config.yaml
n_layer: 11
d_model: 320
n_head: 5
n_kv_head: 1
head_dim: 64
d_mlp: 768
vocab_size: 25376
activation: "swiglu"
norm: "rmsnorm"
norm_place: "pre"
norm_eps: 1e-05
positions: "rope"
rope_base: 500000.0
rope_fraction: 1.0
qk_norm: false
attn_scale: 0.125
bias: "none"
tie_embeddings: false
parallel_block: false
init: "normal"
init_std_qkv: 0.0294
init_std_o: 0.0
init_std_up: 0.0294
init_std_down: 0.0
optimizer: "muon_variant"
lr: 0.00796
lr_mult_o: 3.0
beta1: 0.93
lr_head: 0.00578
grad_clip: 2.0
warmup_steps: 200
schedule: "wsd"
decay_fraction: 0.758
decay_shape: "linear"
final_lr_fraction: 0.0
batch_tokens: 65536
seq_len: 512
doc_mask: true
train_tokens: 638900000
steps: 9749
dataset: "wikipedia_en"
Each number is 128 + 32 x the weight over its row's rms, rounded and kept within 0 to 255. Layers, rows and columns count from 0. Numbers have three digits each. The size before them is the row's rms in percent of the matrix's.

# layer 5 MLP down (transposed), 768x320, rms 0.0777, rows 152-178, columns 80-159
109:103082143178116135137146116150110110139107131078179180125108141125156104088094137134111175130148144117118211116150067090108137093100116097184121132087140161086129113123114155140045112040136106089141081113141164172137102106153134131117143079
094:113147109119149104124119088148132155146133137132105167141126132105127114186117117093210110114125119157117154119113165100136081073095066127160103173172160100139158140117195130146097149117153183069130108109056083161144133123131115105134192116
102:150128132026117081111154206118046133145170146198127148135119191172097185090125105135059104156180098096091155113121148162111127078119104111143108133098127134194130156114190136140118188112166174111079100130155120127102087152103134120092162165
098:105159077108172127127143142068128157086113121065129082121126082103105152180138129148108146124126143112161126133076134127102121089115110123169157142142102079115163090136127086115117084156050116124095119077165140138126118082137165124176115125
101:150098135144128093156109196165142094084101133080120145156155093109096172070160118161146080114107121111068129152137157162156140118056153157078070106131086158137093133114038131094070132135148204146103108162163114103171101163123118143227104139
099:125142112090167181110099129132124124085116106102116179148118167125114138126061158156118114085123132153174143095203142150188118167183206150175127120188104105142069166163086086147104098092168148135088075110149145150130120136069113127061171071
097:089119178145158129143135106118131138092130098136073116151135090146134119083116142151142055136152098148120093133079100131111168133090171097155121116158100134054167106160115111094131172107170119094109133090169164093174124109142124121115086164
101:105114149134164144143100137143082124115051131151078060133124160152113151098121108169217089111098091134119127160096099179078124077132123138116153123120127094080165150102111160142119083143099087143133208118125099116149146165147134123124140110
105:089176101169169148180129109102079138079170138133131141087149127118143102133088122154083162079108081169135106130100094136115194103115144141125116133177135142170114153151073072108118101127168075140179116134141099081133211125214170060075128169
106:178106143144121172121127162114154049094119160077109132071134155153156111111162163172137122118145145125137133131107155157158164119170137138119068165154126060102134084094191123052119083092125103117128138131119074099125105160087155114156083155
098:161147095057169178169121166135144109104141106134053139191128156078142073175106119131074165126176117152112109091194124108134133125120096080131148149194101139064147136126112151160125181100136101127132140089080167071173155108128050106121102131
100:097099162115109188123200087094127134130160127165112112126141062095080107141158103135102128077099138110100180196151142138114149149099112088123095139135124202134115116121096093190119138170209127164148153129180151151123107069145152147113140149
103:098160176137106176135045128093113080148131089086152123152173110098076163163055169207087125105114168116144137100141197086099161145111122114128119161142124125106126211151120074099091063131174114134098143160140112060175142112137095118096090095
096:152146167100165133092120165098190131130123219087150124139116129129139146085130107140130106097121083105094152141135107113163177078160067140127153151131140088107105101163118169124160112124104102163175171154109090169133186144123146200135084087
099:188065129153112069127143073141134088166144075069150103061132152119109107064060154075105033108183089162101149107080105167084057149114115115115095130112140075096094114046069090117125146081152130140103109117128112145120135186093143054139121098
095:097142186106163074137058124152144103143099120078092157115090090085141144122141150100124155060164129122131190135111130139105153138138153111122141124155169098148136175106116125119113140172207169134111113127148128144198153073140171099189110112
098:102083102087119149083179207165117182108117150131150106122141130126125103071174146173187096104096141144133105152202160140143145136108098075109128136138105107176146116149119128138181036139110141100216141082088153169174145127115117151115114124
099:168128116133125132116166122066142121138151134112107118139112107125094114107126153159106086147141154074107087186165113152073164093146148088135107101176080165118072130128112124135158171156126106156113112098162144120142133099134158154203124145
097:156117126102203184193119100100112148112060169082107169135078159158106130168132113138056127096118217133105068168147128149139092096205109147159162115124101091118152096125134147134121123121056164141102093145103126055083115092147156126126134187
102:152143147174153135126171160083243144110062156099138136142120117136206125112109122178100157162166136141119163114116130148133103115112069079108163130144145062135140168106148102150122129114119181190116127187097087137126083128161199134153123139
108:115217082089158112194135158155129163140120116123108087124145108140125146116104117152031114105100061129116121142152105159130124123183128125158137137153177165150138166082068114141092146162186150133137155145134075119065175158107158091149105132
100:126100165166108131114079116142078193190143133092134137092140083116133132186131106156030124098154113104146152133158140152127169109193138130155133126122100123158063169131108124108085085164130187148100163043143131074135113097134128108092062146
104:127092122153142088142092113114078129181126110130085086126079126132110146102107175092113133035140103110153106076105148137082158168103184158153097125119111151109179164126097087067155116172137097132191131124166101099193164062145133137160157108
096:104100166123170149112098120121080060189087141133132111144124135114124113169118108142038170103116155118132123116078123062159184088129097111188139147111131187095108082167177126148109157090161139134134080086073184129126105112072130114078133189
096:162106082155082141160197094166149084092143172067117113110076145154125094061098145074144104090119135155130170142144110126102156116094213129086113078209146069090148113094143142129127110124141136129138120158163112068115110118124095203131147147
097:171104072152109085116074128101120136079131144105103112152105089158107083173199162164126115099139166142132121105157147173167179144146127059127147146136214148109137067131080146141083140092155141117158118100179139139132161146110102103092092186
101:149142087140086097182135167111093170153066122160097104113148126120092128098110109130075131128041142156113129108075121128164190139153119162087139113132156136113145098133145139120093183115116163113082127145121168125117139073082124129097146145
# layer 5 MLP gate, 768x320, rms 0.123, rows 153-179, columns 80-159
102:144143058122140141183186167153125160123127120106117107137117068184091135080167121142067077095151127126121135162138125121152181126160081147114185143090110097127184092142100099153095111149139088123121152133203152095102105169093154082149114117
106:141100151115147074102140159116116080121131092127182088098151147175119162106066125140232119136167149102131169139143122110094150174099145161160087114160154126175131133103156141118149112098102129166109068095155087134079092120084096150072145151
097:150111069096124091134155075116077157147146116119139183092175102080077116134105140090125159137135125093067163079135107117103073172172104134153124144108193166093110170135106192148070162135150161117145133085164096105103125190177132124094128118
094:082144148101112124146164128131139140098125149091090186135099182132144131135151046095171144131108072134141129079175149140121106156088135098130160134135152130118141110092172054178110103126169116154192172098169160073122132097123202124109112047
101:142137068061116119130115092099162126141090172111125179125075087171174132151046159136090145137142147138103162201160109010208189115100189117131181129116150106132117181190127074177157081131154137153106159138126143139161111160161096162097120136
098:138165171186103136079088179081078101167119153132164095112142159153113168162075092154087134127110142112064110159183138178098087121170110089136124126077128130080080154184145145102116099127090080107196119128178081092051108140135144116121171154
096:102154135142107123148107128106145125153134167080154147155162101179102163106090073096139101194136196078071157127088126089124107066128168140057126152125164109088182157104146151110117135112158118197137168151119188090087109092146130213167124173
105:150174132115168154129128095113159158121115122097106136095102148121114078112124144135078081137168099104138169111113188172096103163121137204153141090114101200111123180078137088141164111073135124129114106188059099126049118112093127135146168128
104:093159111094125167126120109107171151108099105169184159132111089125145143123110130082026175089126163162141129108149147090125122160129150174170160092154088095066132132141150098126135089148125106125122114119126155048156102180143121123087185148
101:085098130155094156147136085146143095087089092142134181098116174161099139163139125121132122190190122113187134101049085117101097170172111195138110092130123199169102101120173209096140141184168157105115214130157093115098144167145122078167169100
108:121122147077156153105107142156111107123188141165132168120124139068123129122113087091148126106137132169139180083117155113131128136149085140136207140127088106130141098153106141062119128113064136099153182115129198145187099102143116178121127120
101:109051085104102117171097140120138194069046180201084168131159131133120136094186053118123102179124131114141121149169218095074126112101096123150132130079162152170084161125156107159142140161117176128134136091092087199113128163135093128086163121
095:091183159142116083149158166213116149150193085129136128138144124118138137155075145185194089136152116160139083127155069131133013136147182159131164093146116113133104125100140145077108087134127186120085075156160229115159099086112159141129121188
097:108218153173161177129138112132065121136191136138134086124085104071149113179135102168110106143170109070082159159077149130136143119096133096097144144147131133118149165091206086129124112134095148153140109151140094143110181095158075211163152162
099:197075053073088209111155121095110080103136144103108111162160139104137101126139185083126119133091206156117133131138102100072121174144103133109105104172204145129152163101197128096110120161194156156148122156080107138159104090080137132102160186
101:117086091077140140114101153117129125139163105165174086082194184134141157108125122137124159098106123125140171160109151126087140100096196100154155127139116181120118150081137110134091140113187136067165196119190142111139147117102100114084068129
110:110129100141115114069120140140102097072119112126063143152165149191156135144073103167082109158076143138169134184073050154206139129115135121126138139113088098136114151102185118091169102116190112095139117105142113112128141149091115203085128123
096:113178066143146102074089142185111140081162173100112114143116146166186166149143144093132108136155155069129088134136128110106109145078174112113114088175130142117110135159125151092110169103153083193096119139166139135197168112160097113064125151
096:126110139187174113132152142099181158134145141179144124137120140174116136125062135166120146135118090117117121128094101138162052131131060088115125185104111147137118149180132116099198148081092159195133099142151057081123069107152121114164130157
104:115130177124131195142154084112160173082146120145130116121106102212134098147151082134102153042114154123149121126130098070139067150169092135057137179119048089142120111181153026187138133100153152088151112159135092125154184072144118085103102101
106:069122115124122116176181153115124168083166094155145049123055115183134116178094093181045106058160118119180113138142097113086128118096121103098116131090084137133176097132168140143146050161136177130137121153113073129138142137127184119139145114
100:101134088162121068108125140113132160044115108141141177113093156133101177157163127045119153115150104072155093062167158158123125094080181133116086157104139135137096076143083148099061154096136119151095140094197091092135118101173073148096139108
093:132114140151151132085157143150141114106140115080107109113152120063141112161076138133096128140151174117167099118142138106130116117118060188096076137099199131112172124160186144169179105146098173199100069152095112091125118168152130160126156130
103:187029137139142102080114158119105111172127129118154088100132153127151128100155113143040071149090110119156166139158083142140158110156188141141144173134144079133157046127167119037165110122172133176082185110096126140082109149104113152142108144
099:057080096127112134091107104128171146130150125177117128094166081150064170157207169111157102082126149096119108118136146153153166125141119062153120131104131116092113127137123181086094125078151141169155055108167152063097148160132139139143098144
099:137161097082144152123109120113143115166195111084125087074111156169122136224099068156206089122108116129136113118178154116117099093131107113159093129147107137123174098105061117111069090111134110106147115094108115095123149118087078149176174186
100:173116118154093099126101143104140135134184121168139106122147122109128046151116173103133152130179082102118135116099113101135150117170147022095118145134126096124131113073148070166126123092138116123116143125155139138144053144111107084173164136
# layer 5 MLP up, 768x320, rms 0.129, rows 153-179, columns 80-159
099:085077162145145131074096104139084112101128118165089149147171141129092092168140146198154105123038152122085075175170150121133107115184147125113095105144086199167144179081148136149066124140151120124131077104099131130130154137211148186103172169
098:155112103123161113140110128125126158124126150140134071160100081120090145135099154138179129114103205118132092090116135108141142140165135170191180152169157134126133067137126143166136171158126126114090110065105100153113118141135125140136151109
098:188078182116139131151174159182106126133179107102131099175120142129069097180141179190156151126126142087134133146097179173199129035148093099136135158148060107131116148104115111106165153156142104093103175095180184131137128096122106141121185101
092:131121091120157158125092145158113120145093099129167113096107084146025126179153143082123167133110141101159157110125134130087174090096171200115132097183046155101103122121140154093096117110151193128168125093187139122101151187137121102083106098
099:116135160138184066147104126093186145141163112144174092073112163138127088117190122166133120098149081098114105171109147139126106041158086106103151114113126139141170116157128160109129153163097176094189181098088146106107143174153100192126115129
095:201146159105143175124155081101104115087170089129139134136100191101097135130068055142149112158135140160194134069161093108117068081135109153112132113122181138144119103057126192132143131116153082149162101120141077075100169152180132143088139103
100:060127146152092142110126166150129163063102127198107151146159127139151167151101117100117101155176081171131161114113143068143154112118158104139099119138150093131145197131157137093124089121108127122143151123192153102117119119146124111119116206
111:198113116110181120073061094119133128156101134085169118098151114112109117078171161119151178137137113080148113131132146104127157179153098083131107119145151127144218131049124146112149091179123117161130196133165107071124124165090060112096128155
105:119074091178109170137144136109186168162138134065141110129116111118064152186160141077060135164137143164098136048073138131093101109130153132081101143129115082105143080121120096127056095124120100134093124120086092132094146204084098155116137093
097:068117075159157137088186064097098123114189130118123176135160164151178062110075115136160102120176127100094087134090069129142099089195137141121164120090120101166120084108161146088153119120163167080099112178145150094142140176146093113125124165
105:171104114135156140102119107109141105096077163122149178046154109144180156127177065145184183118099126172096102133142132143118087142093061134148113117086153129128166172148108137109196109098072092127133123084115159090130130112106152143096101124
105:144143122148108154151118160109137110108117098139120123070072144109135195110117104131126129151059140113090117072027151100128152150067131124126083178185151127177056160150132157173123076108165110146085129154123089084108092056175139157169150156
100:141110109121118146081157106124082117073113125059162088132150088120144121112131159117164142141149067124096146096104140150100093145124098109158102117171112083103156196192149113108141077111153104087110110138104095194139090114166127167147090109
097:097154111081125132167172147075122133199143147143117155127096136090166142137150097124125159140109187097154139186137138150130128109139118096156138096069123090119162140104158151115164130142115185187078184165148089142106150101158139208184139168
097:139128091106183173122144128097172154089121139162089139108186149096129163093085204197095178138171113148119142155169126139156147084125116143039116125096136170159117139178109133213120094104154127113153106082105076109093124154202139118132153129
100:117108145145085119175074116142156085154169089159139156054101142086065142105123126145185078121122103084121076093156081134099126095181083145246157104131135157151204124142150085117146125079121177078115142135104140129118136119147142099113152110
101:135132152117127092144110157158103132067127136085073138100153133052145158129153132118164132090122171155137162031117158134120097121123132112106099115122178195143188087152148121151120112185093130176119074092113110138120104107099150138109120065
100:136125157156156120093105158080060104084157150162157126186119107151074102163189165106193174157097103116155128178155140096093129170123153129077112136126167140097077126150098112086194172101111127159115136117184124141206082133171164120132086177
095:089062123112137130204132103207060112129097121163104111119098133090139140194128145103122115141072097132106071144103137108095114139167172218136145165123117152138167094162111139156092127127125088101140142080123131132135161136142088096097097182
103:153171148163050091135147124101192149181136119185155082142140148100070106154094110080048134088158135153170091155139112077046114085104091133127134138162143162121109118054121103101098167151099153083102099130155127113161154153159094045130110120
101:121146131111179063147156113113089119130154139147108154160148169128092138147185166154153088155092177122151155175194120097106071106106138146121096113104061169095131168100117146085154131098112143120064108182126058101097146166164135140158185165
106:141172116133159091184135136127183147081139089134169180146099116081124141130181134113186161096110102087120101096173157177132111099108119052062114143116127155138116147098117139159085125053180101130131136135164152107147112126155162103075118126
091:136161110069116137131121192119123062126172119080167117149158075128117112053137117138060133137153112180110103124099149132066065125179110133118058072146160170113093163079160140165163101066117035206160157161117099136129152194128099102128110057
100:183135133103129156114082139097138117076156165089156098122108119101094076120129150172174135101117152123103209095080143120143123094110081174168110120120148210141107127164035173145122133146122128116121083117087125116177168162150133139146083085
092:079049150156173109114160149112083092135137137175149127160149163102081151104135159175099136109052141141128130081166119158152197117159141100148124097112167152086134163174114121178105137109119116104158082130085171211171112172097077050191112119
100:116167166190141134109102109133137129138114172130103141106085206156141158136148190207143074161133122098069126145102129105152115135142091164143114132111108106105125110138117120163128106081099156132120148117171127219115132183108118114218139126
090:090107133152108086111143081147101109172142146160134162141164159125193102142106120069178126110175067181117161110073175112110128118140097101071113111109128108041117160152130176149107117127093066158130134141129075129104089099124122147143186105